From a checkpoint of a small transformer trained on Wikipedia.
Training: a variant of Muon for these matrices, 428M tokens.
Each number is 50 + 15 x the weight over its row's rms, rounded and kept within 0 to 99. Layers, rows and columns count from 0. The size before them is the row's rms in percent of the matrix's.

# layer 7 attention query, 320x320, rms 0.0967, rows 279-287, columns 0-159
141:57 55 69 47 27 75 25 49 39 30 02 53 40 60 72 63 37 40 59 66 44 56 49 69 45 50 58 43 71 59 65 65 45 46 51 41 26 31 40 43 43 52 58 10 60 51 35 69 61 78 68 65 34 29 43 45 52 64 55 35 68 56 56 66 59 41 58 40 28 49 32 58 54 44 56 47 51 13 42 63 60 42 59 55 51 71 72 56 47 49 52 53 62 63 91 62 48 51 48 64 40 51 36 59 37 15 39 54 71 39 42 38 46 28 62 60 23 51 50 44 50 62 44 53 33 47 75 34 63 64 74 53 46 38 43 49 58 71 62 44 40 48 78 52 68 48 36 73 60 35 54 71 79 56 88 40 76 51 51 54
097:26 53 52 40 64 41 29 63 44 44 43 33 09 54 62 50 46 41 21 32 75 47 65 48 52 77 40 60 61 62 58 55 19 45 44 77 79 91 54 61 57 39 45 42 60 30 60 41 43 66 75 36 42 64 66 34 45 70 70 57 36 49 19 42 64 47 51 54 45 65 59 54 50 49 42 37 43 49 33 24 64 74 02 69 46 31 60 39 54 51 60 65 63 53 38 35 56 61 75 85 38 50 50 34 52 62 53 64 41 48 54 41 48 77 69 69 78 79 57 53 70 49 61 27 30 72 29 49 44 45 70 39 53 79 36 53 20 50 65 39 49 48 74 44 76 42 43 33 44 32 67 49 58 34 59 79 62 45 33 74
105:47 65 76 38 43 47 58 29 47 21 30 48 64 33 52 32 42 47 57 54 54 56 53 50 54 39 68 59 71 53 26 53 41 43 45 37 39 29 32 40 64 51 73 52 18 66 53 44 74 59 45 35 38 37 49 38 31 23 64 49 32 51 56 55 60 27 55 58 33 58 33 36 64 57 66 49 38 52 49 75 25 28 46 68 34 62 69 68 62 68 60 30 30 53 58 62 39 60 59 28 46 69 85 57 26 30 28 60 66 34 73 37 50 33 52 37 62 45 52 52 58 65 25 50 52 49 71 53 59 38 44 50 51 53 24 28 49 63 29 46 53 45 38 48 31 56 60 31 10 58 82 69 44 58 75 51 66 42 50 44
124:60 66 71 53 58 38 33 55 29 41 12 53 59 53 44 46 54 53 78 50 35 68 48 66 54 48 71 41 84 41 44 51 61 28 42 35 22 36 60 51 63 66 56 54 76 73 49 46 57 60 59 51 22 51 35 28 45 46 55 13 69 54 69 82 48 32 50 52 33 68 56 57 32 41 57 50 33 31 43 58 54 39 46 72 56 44 61 76 53 15 68 37 56 44 76 81 19 74 57 51 31 60 65 39 49 45 47 47 67 40 41 32 11 39 52 46 38 27 58 51 67 63 49 40 50 72 73 32 68 44 55 64 27 43 40 17 59 47 40 49 74 57 63 48 58 67 60 72 50 62 59 76 38 74 74 35 74 42 86 34
104:47 67 63 63 52 71 43 58 37 39 49 61 64 58 49 62 37 43 62 71 39 40 17 47 38 31 80 05 53 58 50 34 44 41 36 39 48 49 62 48 44 66 47 59 66 47 21 68 52 24 50 54 43 25 41 39 54 49 51 50 52 51 78 45 58 45 44 48 46 47 36 49 18 46 59 60 45 45 59 62 48 50 57 65 30 35 53 73 62 47 39 41 64 53 42 59 33 37 35 57 33 36 48 52 41 16 46 64 85 67 12 38 35 14 65 41 31 60 44 54 46 70 49 54 53 49 74 55 70 51 61 54 55 50 42 28 35 42 28 48 46 60 31 50 45 54 58 74 35 77 47 81 73 47 64 31 37 31 59 55
100:48 50 41 38 43 54 80 54 48 23 65 62 39 38 42 51 41 39 35 59 67 25 66 47 44 43 52 51 45 36 70 32 33 28 48 43 51 66 50 49 45 31 63 44 38 68 39 59 12 41 67 51 66 41 64 49 70 49 43 54 47 54 32 60 53 82 40 70 40 49 46 37 61 39 50 59 70 82 48 45 39 55 47 55 33 49 36 41 62 65 26 52 51 99 81 49 43 44 37 68 58 37 59 70 31 70 81 66 65 59 44 34 47 30 44 55 58 38 60 28 38 64 54 42 60 21 28 50 52 49 52 37 42 63 50 65 45 59 31 41 25 55 49 41 42 60 50 65 51 20 42 50 51 68 39 55 46 28 73 44
099:38 37 79 51 60 62 62 51 59 33 45 48 48 41 58 35 45 20 64 68 62 57 66 69 55 46 55 49 52 55 86 42 73 41 74 46 59 52 58 41 54 62 45 22 40 70 37 55 45 47 39 71 51 41 61 52 50 44 27 29 77 49 49 45 48 29 48 55 57 29 29 30 51 50 66 62 53 40 37 54 68 57 55 65 44 48 46 58 42 52 69 63 66 53 42 49 42 62 55 24 50 19 91 68 58 45 63 32 35 61 67 50 38 39 21 35 54 58 84 43 67 41 54 54 51 53 51 65 43 37 58 44 62 69 43 54 69 55 37 27 59 28 48 37 48 43 27 50 49 37 41 59 58 42 18 35 47 56 31 48
112:56 59 61 49 64 23 50 43 53 61 52 26 47 61 52 49 62 35 60 39 68 68 54 40 74 59 47 81 56 62 31 50 61 72 68 67 67 73 48 34 64 52 52 82 21 22 59 43 57 46 23 34 55 50 60 46 55 35 46 49 22 65 36 28 38 02 50 51 51 55 52 36 63 62 72 24 59 46 43 34 34 25 66 28 58 73 33 46 43 65 54 68 65 51 52 48 74 61 42 10 63 60 50 37 57 63 59 46 34 70 97 61 66 58 46 41 49 56 39 69 39 54 56 47 46 23 33 68 31 50 50 61 58 43 40 70 65 58 69 40 29 39 52 39 33 29 85 30 55 58 86 34 42 41 32 48 49 70 29 40
140:33 25 41 45 70 35 53 54 78 81 47 45 19 49 51 30 73 47 16 40 71 52 64 28 57 47 38 69 28 80 50 36 42 74 45 61 67 90 58 34 39 59 51 58 27 10 57 48 42 28 46 32 66 52 41 49 57 28 39 80 43 37 36 21 71 54 42 71 41 49 75 40 44 73 63 46 60 47 57 26 56 45 55 36 53 68 32 28 33 58 41 53 41 33 12 28 72 47 23 46 50 37 56 29 60 65 51 55 06 46 56 71 74 59 60 66 57 73 48 65 38 37 57 45 37 49 22 49 37 31 58 45 58 62 48 77 31 36 63 37 40 42 51 49 50 32 76 13 56 50 57 29 30 28 27 55 51 59 43 62
# layer 7 attention key, 320x320, rms 0.0894, rows 279-287, columns 0-159
122:30 57 66 50 51 81 41 37 61 39 62 45 42 25 28 60 70 35 31 19 54 52 47 56 74 60 50 34 53 44 56 21 39 50 43 23 53 06 52 29 46 69 45 62 36 43 56 29 24 56 46 62 52 51 45 58 47 44 66 37 47 71 55 59 44 68 49 47 26 52 56 73 53 30 28 48 12 37 40 74 60 52 41 56 93 49 22 25 49 64 69 60 52 35 62 20 60 62 35 51 54 38 38 53 57 73 76 28 45 53 77 54 41 52 34 48 35 75 47 44 78 49 58 72 70 59 44 32 48 50 57 44 34 48 72 41 49 60 73 51 51 40 40 38 69 44 45 29 61 35 50 67 35 36 66 38 41 33 47 77
091:59 57 51 27 54 50 65 68 36 37 49 53 36 49 56 43 56 56 42 58 76 40 27 25 55 62 42 67 23 22 64 66 72 45 44 75 33 46 64 48 47 62 42 39 58 46 65 51 42 60 40 14 54 47 69 41 33 57 55 52 24 24 52 28 51 72 47 48 78 41 22 19 44 38 40 70 52 32 85 43 51 58 54 33 52 67 65 20 37 73 40 39 65 32 49 58 56 72 60 57 65 26 53 31 63 39 58 77 72 73 33 57 71 39 48 48 39 46 41 64 66 53 81 23 64 56 74 58 30 51 50 63 67 42 42 56 55 68 82 39 37 83 53 50 48 51 26 61 48 63 50 48 35 13 82 65 67 66 38 47
131:28 41 30 71 54 20 53 64 09 59 22 40 65 39 59 52 27 33 52 65 28 41 60 24 32 38 41 41 80 49 29 42 47 39 64 72 47 38 34 61 67 48 71 66 45 37 58 70 56 36 44 36 22 40 73 54 47 77 44 90 64 48 24 53 58 54 36 47 39 58 66 30 52 35 59 36 75 53 45 35 44 60 50 51 39 40 64 64 39 46 53 51 55 63 60 46 58 33 54 57 25 54 49 50 50 36 61 53 58 29 19 43 71 47 63 55 62 28 62 59 38 31 38 54 60 59 54 52 38 56 80 39 64 61 68 55 68 49 42 85 71 39 50 33 60 58 59 59 45 62 37 54 66 74 47 27 22 45 69 24
100:41 10 48 82 52 50 37 52 46 64 61 33 39 52 74 63 44 24 44 33 65 51 57 28 76 54 52 40 59 67 79 43 49 45 36 50 43 65 60 15 67 42 76 46 21 35 42 53 54 45 40 56 52 71 54 46 46 36 37 55 50 47 43 36 41 54 57 68 42 33 61 30 64 62 61 28 60 70 33 70 40 59 48 77 62 69 27 42 41 35 77 59 38 53 50 50 40 50 33 56 50 58 27 49 52 53 82 33 37 55 43 66 57 38 78 47 57 51 69 39 77 57 51 54 65 56 39 37 86 35 49 52 43 53 28 40 16 58 20 37 44 82 50 54 33 56 38 46 67 31 56 46 80 52 48 46 65 45 52 68
080:41 66 19 31 52 32 75 57 38 40 82 23 58 39 37 59 62 38 45 54 57 32 52 83 51 59 45 51 47 81 65 56 65 70 72 44 34 68 41 42 50 54 61 76 44 32 32 46 47 39 51 72 56 68 53 39 55 50 56 47 49 73 63 67 67 59 67 33 65 34 64 51 35 58 27 42 47 68 40 59 52 46 70 57 46 44 43 69 28 62 61 45 43 60 63 80 46 53 39 62 38 57 68 66 46 38 54 27 40 46 52 46 50 38 38 55 46 59 59 58 40 51 40 19 73 44 44 46 55 62 46 74 61 44 17 54 41 31 71 15 10 45 35 47 54 48 48 46 62 69 38 41 44 42 39 33 60 42 60 72
107:71 64 49 55 78 46 48 58 68 48 29 65 34 45 50 62 55 67 00 70 48 52 41 68 46 41 25 87 73 21 37 60 62 42 49 47 52 53 67 49 35 35 59 52 55 60 54 25 42 42 34 36 60 44 54 52 60 55 82 57 60 45 32 49 61 36 67 53 61 51 33 56 46 45 42 50 61 41 87 38 32 67 68 30 53 43 41 47 72 43 52 48 33 56 48 56 48 51 78 52 34 57 48 45 40 76 46 51 34 52 63 51 76 78 66 12 27 33 45 39 45 55 48 73 48 51 61 66 43 64 49 58 67 92 45 58 52 69 56 44 38 25 40 46 35 67 24 52 28 47 45 52 60 76 69 41 42 49 41 49
103:48 55 72 65 85 67 18 13 41 57 65 52 36 63 56 66 61 58 34 71 26 49 67 43 52 51 48 36 43 54 51 57 51 37 47 58 78 58 45 63 47 63 48 51 32 40 34 56 30 50 39 34 32 59 47 43 39 49 61 70 47 49 45 55 33 44 70 71 43 70 51 51 70 56 32 20 48 56 59 55 64 68 52 63 49 41 44 65 57 60 54 36 03 73 47 47 41 42 48 27 47 63 70 50 46 24 71 44 63 34 27 61 49 36 83 71 55 59 53 19 29 56 44 58 48 62 65 30 67 61 66 52 42 54 60 38 55 64 39 82 21 34 69 56 47 49 39 23 53 70 48 36 55 46 87 58 42 56 52 14
095:29 37 50 48 41 36 39 49 47 24 50 28 58 58 23 42 54 59 64 40 58 45 52 43 46 69 53 27 44 69 56 40 31 68 31 47 42 51 50 52 41 44 38 21 44 28 58 48 59 50 54 80 76 58 49 38 48 36 51 56 55 71 62 51 53 33 41 39 22 53 60 69 19 29 43 54 54 54 37 50 58 55 33 62 59 55 53 36 41 46 48 57 35 34 62 61 37 75 48 72 70 54 56 41 75 66 76 50 53 55 53 40 40 32 32 64 38 58 42 42 70 64 49 32 45 23 60 26 48 25 34 58 32 56 57 36 69 82 27 45 44 37 42 62 44 31 66 64 68 52 55 64 49 40 47 47 68 67 57 39
109:69 46 58 36 66 40 48 27 70 31 67 58 26 76 58 39 62 73 35 59 48 36 50 49 33 48 22 33 24 59 54 65 60 52 51 38 35 64 46 62 44 53 28 43 52 45 39 56 36 43 48 53 74 54 58 26 49 28 85 45 36 48 64 53 28 32 39 55 38 56 35 43 59 46 38 48 52 42 57 66 46 55 52 48 38 62 50 45 53 89 33 30 71 31 47 41 36 73 49 46 44 39 70 44 60 31 15 57 47 45 71 44 39 26 24 72 57 72 43 61 62 59 67 25 29 20 52 27 60 54 49 40 23 45 38 63 37 52 42 58 26 25 39 74 35 74 43 82 56 50 44 29 53 15 62 78 71 61 56 43
# layer 7 attention value, 320x320, rms 0.105, rows 256-268, columns 0-159
098:36 86 45 27 50 55 46 10 56 61 38 57 54 32 37 40 56 41 44 61 50 56 54 25 55 48 57 69 48 44 64 33 32 74 35 61 72 62 46 32 43 40 40 80 53 23 64 84 70 50 55 17 57 80 42 45 41 62 67 40 58 37 43 44 61 49 64 53 64 37 47 40 38 28 55 58 49 41 36 71 12 72 26 36 25 68 49 70 75 78 30 38 39 54 29 59 57 37 47 76 40 48 74 41 60 47 64 31 18 56 46 46 55 73 45 70 59 45 34 29 29 42 60 36 62 50 48 44 48 61 52 52 57 60 42 33 39 37 61 70 72 58 52 38 54 58 16 55 62 51 60 52 37 28 65 51 34 62 62 57
096:45 70 88 40 39 55 61 37 53 45 48 34 45 26 47 45 36 63 33 37 72 41 39 43 35 47 53 44 53 79 52 37 80 75 56 36 57 50 39 55 68 63 44 40 61 56 51 37 16 46 70 47 43 30 51 59 46 57 44 36 27 51 61 61 19 50 61 69 66 23 70 62 39 70 45 72 55 72 87 66 52 15 35 52 51 45 39 27 71 42 60 33 45 53 39 44 44 56 51 68 57 39 68 76 49 38 09 34 64 38 70 28 72 25 86 35 64 56 37 42 51 65 64 52 34 30 54 72 51 36 57 42 53 57 24 41 44 45 42 70 53 44 18 36 46 63 54 55 29 43 69 38 39 24 45 21 59 67 30 51
099:44 44 50 42 55 59 55 49 55 31 63 60 58 40 41 59 30 60 44 51 48 52 41 46 55 42 76 19 67 55 55 76 30 29 30 51 77 64 40 51 29 26 47 70 40 30 47 44 39 69 59 43 32 47 70 64 32 53 58 41 45 63 44 70 39 48 41 48 65 38 47 13 44 36 35 68 96 60 17 61 63 66 43 36 42 49 54 60 49 46 47 72 65 21 62 38 35 60 60 39 33 46 27 52 67 61 67 48 32 44 34 57 45 73 36 71 82 29 73 31 60 30 24 65 71 45 58 37 22 38 25 49 34 63 61 52 44 83 41 44 48 48 94 63 44 62 39 54 37 61 19 29 31 39 49 48 53 49 78 72
091:77 70 53 49 40 17 73 61 46 64 37 55 39 55 56 69 45 38 57 59 34 50 63 79 48 39 35 61 73 60 60 64 42 59 60 67 46 63 63 77 42 60 36 64 29 53 41 57 67 78 52 53 56 53 57 47 40 58 61 87 25 47 46 66 59 66 51 51 43 65 51 39 60 58 54 49 53 47 46 54 46 44 60 48 56 32 67 19 39 52 33 61 54 25 44 17 38 39 68 59 25 49 51 63 88 43 52 58 33 52 56 63 55 39 32 54 73 45 59 57 31 37 78 46 40 41 29 54 33 59 65 67 49 27 45 47 44 52 57 31 63 41 39 57 47 64 46 31 59 72 72 51 30 39 60 41 32 67 35 54
095:79 31 48 56 54 52 46 60 50 40 99 44 47 35 41 29 37 51 41 22 62 63 38 44 31 34 52 62 61 29 48 37 59 14 49 65 49 51 80 44 23 70 37 43 54 61 52 39 34 47 55 57 33 77 59 58 72 41 47 41 63 46 68 72 50 50 57 53 55 05 18 62 64 56 82 55 56 71 38 70 58 44 74 72 59 46 59 77 61 68 57 30 49 61 31 51 54 67 46 40 53 56 43 61 53 40 66 32 57 37 70 33 37 65 82 31 42 63 48 49 34 50 74 58 27 34 45 29 37 57 54 70 43 47 35 19 51 40 54 46 58 34 49 52 38 69 19 37 46 58 66 62 54 65 35 63 57 83 58 84
094:50 77 41 47 46 55 67 49 47 28 56 16 55 52 49 46 60 52 56 63 36 49 40 80 32 54 40 65 46 70 66 34 65 62 44 54 50 35 44 39 58 49 64 48 56 84 32 42 32 35 53 45 11 45 65 75 36 59 27 23 22 38 32 57 50 55 40 54 21 37 57 57 63 41 59 56 69 67 46 50 65 33 20 58 65 31 61 34 32 69 51 63 56 39 58 57 55 47 42 47 63 32 51 59 34 36 66 57 79 52 26 63 56 27 47 49 34 61 42 67 60 35 50 69 48 54 68 44 46 64 55 21 54 39 55 53 56 62 42 33 43 65 32 58 29 52 38 59 41 49 57 30 61 32 48 66 46 75 51 50
095:29 32 55 28 39 37 71 57 43 37 57 57 47 17 39 42 32 46 29 33 41 36 32 60 54 45 67 65 38 35 49 54 54 41 59 42 69 44 33 49 50 47 53 42 41 63 51 70 19 43 33 58 93 39 56 52 65 36 34 89 46 57 40 24 44 49 56 67 57 65 42 28 44 63 57 49 32 42 61 51 47 62 43 44 54 58 33 62 43 62 50 52 34 62 82 36 35 39 36 53 63 30 61 37 66 31 49 50 56 32 52 69 21 79 53 51 42 43 43 70 23 58 37 59 55 42 42 59 67 59 51 56 48 44 65 26 35 31 53 62 54 46 50 72 67 19 53 55 32 42 89 22 56 34 33 42 35 50 50 51
094:32 61 62 47 55 62 66 44 43 45 46 38 35 59 52 64 17 73 45 62 52 65 47 36 70 57 34 39 53 57 59 19 55 26 70 35 42 34 60 52 59 59 70 44 51 42 72 50 67 52 51 82 61 83 48 55 44 87 26 93 72 70 56 84 31 68 57 35 39 32 50 41 51 43 66 70 39 36 40 48 36 55 68 44 64 36 49 58 64 06 26 42 61 37 38 65 56 32 52 49 51 41 48 45 50 44 48 22 51 59 24 82 41 66 53 43 57 47 25 49 60 39 83 52 30 39 54 66 46 29 63 54 34 57 38 48 59 40 47 42 52 59 45 50 42 47 33 45 56 74 61 35 41 26 52 62 57 09 68 40
087:52 59 30 40 54 45 62 66 57 49 62 75 64 55 57 69 32 50 50 41 86 49 65 54 53 59 41 58 78 38 72 60 53 39 63 63 43 66 69 70 50 72 38 53 72 57 73 64 47 56 51 32 34 60 55 49 43 33 36 68 50 70 51 41 48 52 46 85 70 32 34 40 22 50 49 36 24 63 28 58 53 49 40 73 55 51 61 49 59 40 66 49 58 31 38 99 42 35 55 50 49 59 39 23 59 41 58 26 35 46 30 56 39 71 62 36 61 56 42 37 54 46 62 61 78 54 65 51 71 51 46 73 46 44 43 48 72 46 66 38 89 70 42 28 56 53 20 38 50 55 44 24 78 62 56 55 56 54 48 72
107:70 62 61 48 19 27 46 59 54 67 58 73 53 36 19 55 33 26 70 43 48 54 60 56 59 47 71 44 45 73 53 17 23 48 51 20 40 15 71 39 57 55 63 72 37 70 44 39 35 72 52 69 21 59 59 81 50 59 33 45 61 58 56 48 59 48 63 54 39 56 51 66 54 45 70 43 66 53 52 65 54 41 48 90 72 61 45 60 57 41 34 24 58 43 65 42 28 31 51 55 73 68 51 50 36 48 60 54 71 49 40 30 49 39 41 51 61 57 37 27 57 38 48 78 48 63 65 47 57 46 58 35 60 29 46 57 30 42 35 56 53 62 27 27 43 72 58 75 51 43 51 72 32 81 54 53 73 66 56 73
096:38 70 29 48 71 56 52 72 52 61 42 60 40 82 29 54 38 51 50 36 60 59 40 22 44 53 27 57 64 54 68 46 73 55 67 53 63 69 76 59 75 40 52 42 48 30 47 52 37 50 43 45 65 57 18 47 38 57 49 44 89 59 48 72 29 48 48 50 36 43 61 35 41 40 64 38 43 44 44 43 63 43 63 70 66 58 78 73 55 35 49 64 22 45 50 27 56 42 33 32 41 40 45 82 64 63 52 78 00 44 46 73 27 62 69 50 51 46 29 51 80 66 63 47 21 20 30 49 72 45 57 62 61 60 56 66 49 58 51 69 48 42 44 70 61 48 53 62 58 47 74 37 50 51 49 74 58 52 17 37
097:49 68 39 50 48 34 52 36 62 57 52 58 50 35 44 40 48 49 44 70 42 65 51 53 46 55 48 56 52 61 36 76 30 42 52 59 43 60 36 25 56 56 31 78 50 33 61 63 61 43 30 34 67 55 61 58 55 54 63 32 50 49 37 55 60 44 28 37 99 53 70 42 70 72 75 21 60 65 55 58 64 61 04 34 48 40 39 57 63 83 35 81 52 62 40 45 30 65 47 77 61 77 61 25 47 68 60 38 36 52 39 21 55 30 54 57 47 46 59 57 47 52 34 48 69 49 45 72 62 63 25 45 63 38 34 59 67 74 43 15 47 26 72 50 57 47 67 82 65 38 64 72 43 45 60 43 19 62 53 34
101:76 28 57 65 52 59 57 67 34 26 73 51 58 66 44 42 63 34 87 35 42 57 65 57 60 65 59 32 43 48 71 02 65 04 61 50 28 29 51 41 66 43 53 51 59 50 71 40 70 54 15 68 64 53 55 53 63 71 62 40 72 45 72 85 52 61 49 60 49 30 53 65 44 40 49 55 53 63 40 51 41 41 76 73 64 59 35 62 62 51 76 24 70 34 53 75 36 48 39 31 69 50 46 37 27 53 63 40 55 42 22 53 36 64 55 51 42 66 42 42 61 69 43 31 48 44 42 50 39 51 49 65 50 52 57 55 63 28 60 60 75 53 45 15 43 38 60 30 60 51 58 62 27 79 37 55 50 45 46 55
# layer 7 attention output (transposed), 320x320, rms 0.0839, rows 256-268, columns 0-159
091:67 52 64 78 37 31 44 44 61 26 63 64 58 54 34 53 45 67 44 51 66 53 53 63 39 53 64 42 66 49 42 86 60 43 57 42 41 58 43 74 27 81 58 41 65 57 18 30 32 34 60 77 62 49 47 27 38 15 46 87 33 55 53 70 32 33 49 55 53 84 58 61 45 63 48 29 40 51 71 36 53 39 58 81 60 36 44 57 53 38 95 34 50 51 68 50 58 70 36 33 25 50 23 24 51 65 67 52 55 38 45 47 54 62 39 46 24 67 59 64 74 76 65 63 43 39 65 53 46 38 58 43 38 47 47 73 71 54 46 51 50 64 28 40 58 44 61 47 33 63 38 71 59 39 23 59 72 17 67 51
092:59 75 32 56 37 32 64 50 47 29 68 22 59 57 44 39 67 66 29 47 23 75 52 27 74 84 72 64 95 29 69 58 39 62 40 58 70 34 32 65 14 83 47 48 48 66 63 74 57 40 22 38 40 67 54 40 48 59 52 39 81 61 46 45 48 53 45 36 66 43 19 21 40 40 49 63 42 38 35 28 44 57 71 74 48 35 66 67 21 52 53 64 36 58 61 45 58 47 68 35 21 54 46 32 47 65 46 41 49 39 41 53 27 53 45 56 64 53 49 36 34 44 30 42 47 46 40 50 51 66 38 31 61 25 40 66 84 38 57 51 41 71 60 64 70 15 39 51 32 51 67 48 49 52 38 72 42 36 51 52
086:69 30 65 51 50 38 40 43 31 32 53 70 54 64 60 78 61 44 35 55 55 41 59 49 55 68 23 49 16 48 17 51 42 53 60 45 62 71 53 34 68 70 36 43 81 76 45 60 60 45 48 39 68 64 55 39 59 44 48 72 54 61 67 77 88 58 34 38 65 63 29 49 41 54 41 46 43 36 73 44 42 32 52 65 61 76 58 61 32 59 34 46 56 83 73 82 70 41 41 75 54 75 62 80 40 51 48 68 48 63 53 46 55 16 50 46 49 59 36 40 46 56 48 48 51 64 39 51 46 50 41 36 72 51 78 57 37 57 49 57 30 39 48 52 67 24 64 49 57 39 51 58 53 69 62 34 63 78 30 57
080:58 62 60 35 65 59 61 44 35 24 41 51 63 39 28 25 63 59 35 55 59 25 32 63 72 57 63 61 49 25 72 47 62 30 50 53 58 49 46 39 50 56 45 29 60 49 63 43 53 45 51 70 42 62 24 59 54 67 43 50 67 54 49 51 22 38 52 39 69 53 46 60 45 33 36 55 63 70 56 43 49 82 52 26 43 53 17 57 82 70 74 41 59 50 46 36 29 59 60 47 61 51 65 47 72 63 29 68 57 64 68 60 73 69 49 44 20 41 48 39 43 80 55 42 63 27 62 42 29 48 11 59 64 80 59 48 48 54 46 51 39 46 58 42 77 31 56 62 36 31 43 25 87 77 48 50 49 66 75 48
086:62 37 48 74 41 51 73 51 33 37 20 67 52 59 34 43 41 50 71 54 39 69 49 47 64 62 46 60 38 59 42 59 31 67 51 31 43 40 30 63 41 26 46 52 26 41 78 67 62 60 51 31 52 43 50 58 56 74 42 41 50 44 39 31 71 34 55 58 37 73 73 42 38 52 39 32 44 54 61 18 35 55 20 25 40 74 51 50 59 43 66 63 69 54 43 35 53 60 39 59 42 60 43 57 57 47 35 68 51 55 76 81 44 42 52 52 51 55 80 64 70 36 38 58 46 59 67 39 28 48 34 45 47 62 35 37 40 62 57 77 47 40 51 56 55 61 74 42 43 53 49 41 69 35 70 69 31 24 38 52
086:60 34 51 25 53 41 35 66 42 59 42 51 61 45 66 64 65 48 53 82 59 68 50 40 55 61 85 53 55 57 50 47 39 31 46 44 71 53 25 48 39 24 31 43 35 30 59 54 50 44 35 73 53 38 38 12 55 44 60 67 75 72 61 51 39 29 36 35 50 42 57 35 38 61 50 32 68 26 56 32 55 69 52 22 42 41 60 56 54 42 40 23 64 49 59 43 61 50 48 62 58 54 54 26 67 53 27 58 29 84 73 37 57 64 54 62 52 24 47 68 48 64 36 59 62 65 36 49 36 35 38 47 50 51 65 46 46 64 64 64 72 38 45 36 57 42 63 32 77 39 73 31 18 62 66 53 71 64 21 32
089:31 67 60 57 40 43 53 52 44 37 33 56 41 65 65 64 61 75 57 18 60 71 56 32 43 49 50 40 42 23 25 49 30 45 55 59 31 71 54 62 39 64 52 53 67 22 63 48 61 42 60 41 06 54 35 47 30 66 65 44 44 32 54 66 63 37 20 46 38 68 44 73 55 80 38 49 58 44 56 48 66 62 81 51 41 36 62 39 36 56 34 42 28 20 25 53 45 68 74 62 44 77 45 31 45 64 55 76 67 53 49 42 81 26 50 34 58 29 55 39 60 48 59 31 51 57 45 64 55 62 70 67 36 61 37 46 22 63 24 68 68 48 51 43 43 52 60 45 65 64 33 67 44 39 34 52 56 43 38 50
081:51 28 59 58 66 32 59 36 64 58 64 51 48 22 32 37 85 50 69 63 44 52 34 50 41 25 42 68 60 62 47 51 47 36 56 37 60 36 35 52 32 62 44 41 30 35 33 58 34 59 59 12 61 34 55 67 50 39 64 34 47 52 79 38 45 46 50 57 27 67 41 80 60 48 45 68 23 52 62 76 55 42 44 64 66 65 26 45 48 38 84 58 41 66 75 48 57 65 55 53 47 54 61 32 46 64 64 68 60 69 89 21 74 51 63 40 44 47 47 64 50 57 36 33 33 54 42 54 80 84 64 47 63 37 43 45 44 77 64 66 57 65 42 61 49 25 62 55 56 47 54 29 59 63 52 59 37 59 39 36
085:64 36 41 49 43 46 57 48 59 55 39 47 79 20 23 29 75 74 49 40 51 75 45 30 47 31 63 50 37 46 34 42 60 43 36 36 61 66 29 39 47 69 69 63 56 37 71 55 41 43 48 60 25 48 57 43 46 60 54 36 49 24 33 29 67 45 31 02 30 65 56 50 57 66 63 51 57 37 52 47 59 70 46 41 91 49 35 76 54 40 51 53 25 55 31 42 45 47 41 34 75 42 75 49 46 76 38 46 38 63 63 60 67 26 48 46 28 65 26 61 54 58 32 24 48 54 59 48 34 43 31 50 31 33 36 56 30 35 50 46 50 10 49 27 57 52 55 47 54 25 38 59 15 49 29 56 58 53 48 70
092:48 23 25 40 43 22 48 66 64 48 46 37 47 72 59 32 39 54 39 48 54 44 44 56 55 60 28 68 32 42 76 53 74 33 56 59 55 90 22 57 53 36 35 58 62 23 38 59 60 39 53 48 46 48 49 51 24 63 73 76 35 51 34 59 46 59 35 60 47 34 50 22 38 48 45 47 56 48 62 08 79 65 51 37 31 29 34 35 34 61 83 31 59 52 54 58 54 51 69 64 67 57 45 58 56 48 49 68 42 42 48 60 47 67 87 65 66 47 41 67 40 54 56 37 69 53 38 33 52 29 23 44 54 65 82 68 36 39 67 38 58 27 81 60 77 28 32 59 40 27 47 41 44 48 32 76 17 53 31 28
085:54 68 52 68 28 49 26 35 39 41 44 39 42 49 57 40 55 71 34 45 47 48 58 63 44 53 61 40 46 58 48 82 29 35 24 39 40 44 41 60 48 47 66 29 61 63 44 54 57 42 51 36 56 61 62 60 51 57 42 49 52 46 52 45 77 39 71 60 50 84 23 51 26 39 50 75 31 55 40 35 38 82 36 60 35 33 41 76 25 58 73 38 33 57 11 65 31 73 77 60 25 39 34 38 17 36 43 64 81 31 50 40 43 41 48 61 51 72 23 70 53 35 54 46 51 60 63 30 57 52 53 41 63 51 57 27 40 21 69 53 65 51 49 43 15 45 23 74 38 23 19 54 53 46 49 46 34 33 72 60
088:64 43 69 63 50 72 17 63 30 21 38 40 47 49 61 58 68 63 43 33 69 46 44 55 72 53 86 73 47 49 70 48 62 69 45 51 62 44 36 44 56 43 64 52 48 32 50 45 63 55 55 58 58 46 29 44 30 32 43 92 51 70 55 60 56 61 47 60 31 20 55 47 31 46 39 57 31 64 31 46 52 38 68 41 59 48 76 40 71 30 72 56 73 51 30 54 66 37 65 26 48 42 42 45 43 44 55 53 71 67 43 65 61 72 09 61 44 32 52 55 49 81 42 50 46 51 56 82 25 38 66 68 70 69 45 47 65 25 56 81 41 32 55 54 41 79 48 28 49 50 41 48 58 65 35 36 89 45 46 69
083:59 44 60 43 61 41 52 30 86 62 48 74 10 36 61 49 33 58 00 64 47 52 41 43 43 76 20 47 55 54 48 54 58 63 22 33 61 85 63 54 51 65 45 49 76 29 56 29 45 44 64 41 36 82 46 66 94 49 54 44 36 61 50 19 72 73 54 66 47 65 26 58 63 62 51 40 62 62 44 65 63 73 41 29 65 27 41 25 63 63 26 39 61 55 44 26 59 56 40 62 59 58 53 43 24 48 63 56 29 37 63 40 74 58 65 56 27 60 43 38 48 31 77 35 49 57 67 65 56 40 45 29 44 66 27 55 71 66 55 31 50 51 63 50 44 59 34 44 60 41 23 41 48 37 72 61 49 54 45 56